Part of a small language model's weights.
Size: width 768, 8 heads of 96 (2 for keys and values), MLP 3072 tanh GELU.
Architecture: LayerNorm before each block, learned positions, biases, tied embeddings.
Each number is 128 + 32 x the weight over the matrix's rms, rounded and kept within 0 to 255. Layers, rows and columns count from 0.

# layer 2 MLP up, 3072x768, rms 0.036, rows 1663-1673, columns 448-511
[[138 143  84 124  76 136 123 143 121 178 130 116  97 139  73 100  77 109 128 118 133 120 150 142 138 122  81  78 127 102 128  78 119 139 102  82 155  98 107 107 127  98 140 180 151 135 137 162 174 122 138 131 107 120 160 137 136  84 181 147 138 107 146 141]
 [183 182  87 176 159  84 105  97 129 100  97 131 141 114 124 120 130 110 123 156 123 151 188 140 125 193  75  97 171 117 112  95 189 115 133 136  66 126 144  86 109 157 200 204 194 125 125 163 156 146  50 174 176 138 100 123 121  59 181  21  97 130 102  84]
 [ 57 148 142 164 104 111 143  58 121 116 171 158 119 144  79 154 125  99 131 116 160 110  83  84 137 149 113 134 147 131 163 153 154 143 182 104  89 121 146 178 133 148  62  94 124  81 131 170 148 132 143  72  99  95 155 122 147 170  51 139 125 186 134 103]
 [109 106 118 106 173 122 163 130 123 106 114 126 127 159 183  81 109 157  81  97  96 106 149 125 117 102 114 118 105 139 158  53 130 140 120 170  99 135 116 121 134  74 128 139  88 132 121 130 141 138  99 157  97 132  76 104 115 103 154 145  61  98  94 122]
 [110 154 133  86 147 158 145 201 165 158 154 125  77 157  85 117  75  89 158 177 106 110 147 138 151 143  98 131 199 115 108 120 195 150 140 101  90  86 136 150 112 177  95 174  99 107 218 116 117 125 144 163 121 161  98 144 138 114 147 152 145 121 147 116]
 [238 123  71 150 116  75 107 202 136 148 121 163 110  95 162 145  80  66 111 131 121 142  98 135  77  99  53 114 159 129 146  54 132 180 128 141 106 192 113  96 144 131 128 185  96 119 127  46 164 118 151 147 203 109 141 121 106  75  54  96  59 104  98  63]
 [ 83 147 175  81  66  58 122 104  79 134  83 141 105  83 124  86  96 148 195 115 131 168 143 114 115  93 130  83 145  86 127  94 116 173 124  91 141 127 155 121 141 123 170  65 142 116 152 149 118  90 127 100 110  84 116 182 135 131 124 122 120 168 103 152]
 [ 95 115  81 114  97 145 132 152 146 111 159 199 109 156 108 126  92 100 163 140 188  88 134 125 118  75 119 107 153 162 142 122 100  91  73  97 135 105 133  72 137 199 127 110  90 155 147  96 127 135 140 120  71 127 148 151  88 130 153 123 136 169  85 106]
 [147 127 144 126  86 214  81 123 116  81 198 205 169 103 142 154  12 136 175 164 115 153 217 158 191 142 138 116 119 164 121 136  86  95 165 137 123  76 106  97 101 145 112  87 129 127 112 143  58 109 196 116 140  75 156 116 184 118 124  97 101 123 142  62]
 [155 131  78 125 149 106 131 100 182 119 102 149 155 150 154 154 165  88 133 148 167 175  92 112 108  70  65 181 154 100 102 110 135 149 179 138 115 163 134 136 154 121  54 202 128 117 197 172  94 120 118 144 203  84 166 153 106  76  55  96 113  39 133  78]
 [156 126 154 100 164 106 122  96 113 150 132 101 133 127 117 111 111  74  79  91 106 137 112 108 139 104  79 152 125 138  96 177 200 200 111 155  98 130  86 119 145 142 116  92 167  95  97 147 138 108 133 149 104 110 124 118 112 114 113 110  51  96 172 100]]
# layer 2 MLP down (transposed), 3072x768, rms 0.034, rows 1663-1672, columns 448-511
[[116  78 156 119 125 111 133  97 108  74 165 112 154 144 113 109 138 148 152 122 203 164 166 153 158 140 120  56 131 152 105 148 143 120 194  98  96 129  67 152 175 106  99  48 130 199 120  95  96  80 119 144 131 147 111 116 145  14  66 127 129 143 104  93]
 [ 42 145 135 105 117 146 169 107 149 133 172 129 113 154 108 158 110  83  83  60  79  85 133  51 102 138 175 179  72 109 147 137 134 126  88 141 144  93 101 161 153 139  86 129 127 143 110 114 184 170 114 144 135  98 161 125  71 128 155 132 127 115 133 134]
 [115 112 189 175 111 145  98 102 159 188  64 171 109 103  77 164 143  87  90 132 143 105  76 157 146 112 146 113 134 134 121 149  69 158 169 139 150 136  96 197  96 182 182 192 150  93 132 170 221 112 155 141 156  97 215 127 117 138 107 116  93 119 123 178]
 [137 122 144 113 129 139 122  86 132 151 114 117 121 141 147 174 108 131 166  87 168 111 119 108  98 165  59 169 116 136 101 120 142 156  86 124 129 149 143 100 156 145 157 157 144  84 127  96 170 172  99 136 120  95 140 142  53 137 154 165 149 126  94 100]
 [161 124  79 136 140 139 137 160 154  73  46 129  92 146 155 146 137 148 101 130 142 187 161 149 186 103  53 147 193 133  90 132 151 117 154 117 106 117 117 160 130  54 162 184 134 127 123 106  96 111 159 180 120 154 139 148 156  97 133 111  96 135  60 104]
 [ 72  94 131 164 105 160 120  79 142  92 130  98 168 180 125 124 105  94 127 194 142 144 140 176 119 111 117 139 130 117 135 147 105 108 177 122 123 135 112 165 123 155  88  97 156 154 131 154 144 149 190 134 173 146 114 145 126 134 141 133 139 139 142  74]
 [170 187 161 166 130 132 182 145 140 157 162 185  73 224 127  92 158 121  67 131 134  75 144 129 152  78 120 173 156 175  75 135  71 128 201 102 132 179 134 105  93 201 122  79 125 127 183 126  97 135 123 181 148 169 129  90 193 119 119 111 174 161 149 136]
 [111 152 133 171  84 181 172 116 138 111 132  86 134 110 122 143 130 219 145 152 150 160 129 104 157 157 116 135  97 163 100 131 118  40 139 110 131  74 127  58  71  85 137 156  85 167 127 124 155  46 108 130  70 129 119  98 183 130 154 169 126 135 116 109]
 [ 53 136 178 190 213 145 101 138 107  91 172 117 141 128 144  50 170 125  34 120 145 184 132 108 214  75 139 147 106 136 103 156  61 114 127 108 157 108 120 129 112 106 138 143 121 114 125  78 161 144  76 151 115 141 182 122  79  88 133 143 143  54 116 201]
 [100  93 134 143 113 134 114 140 118 147 174 105 116 121 100  87 182 155  81 108 171 160  47 123  87  62 106 113  90 137 132  83 109 193 121 122 113 103  84  91 187 130 119 142 176 142  83 147  79 118 108 147 183 143 128 141 110 166 121 104 156 149 170 103]]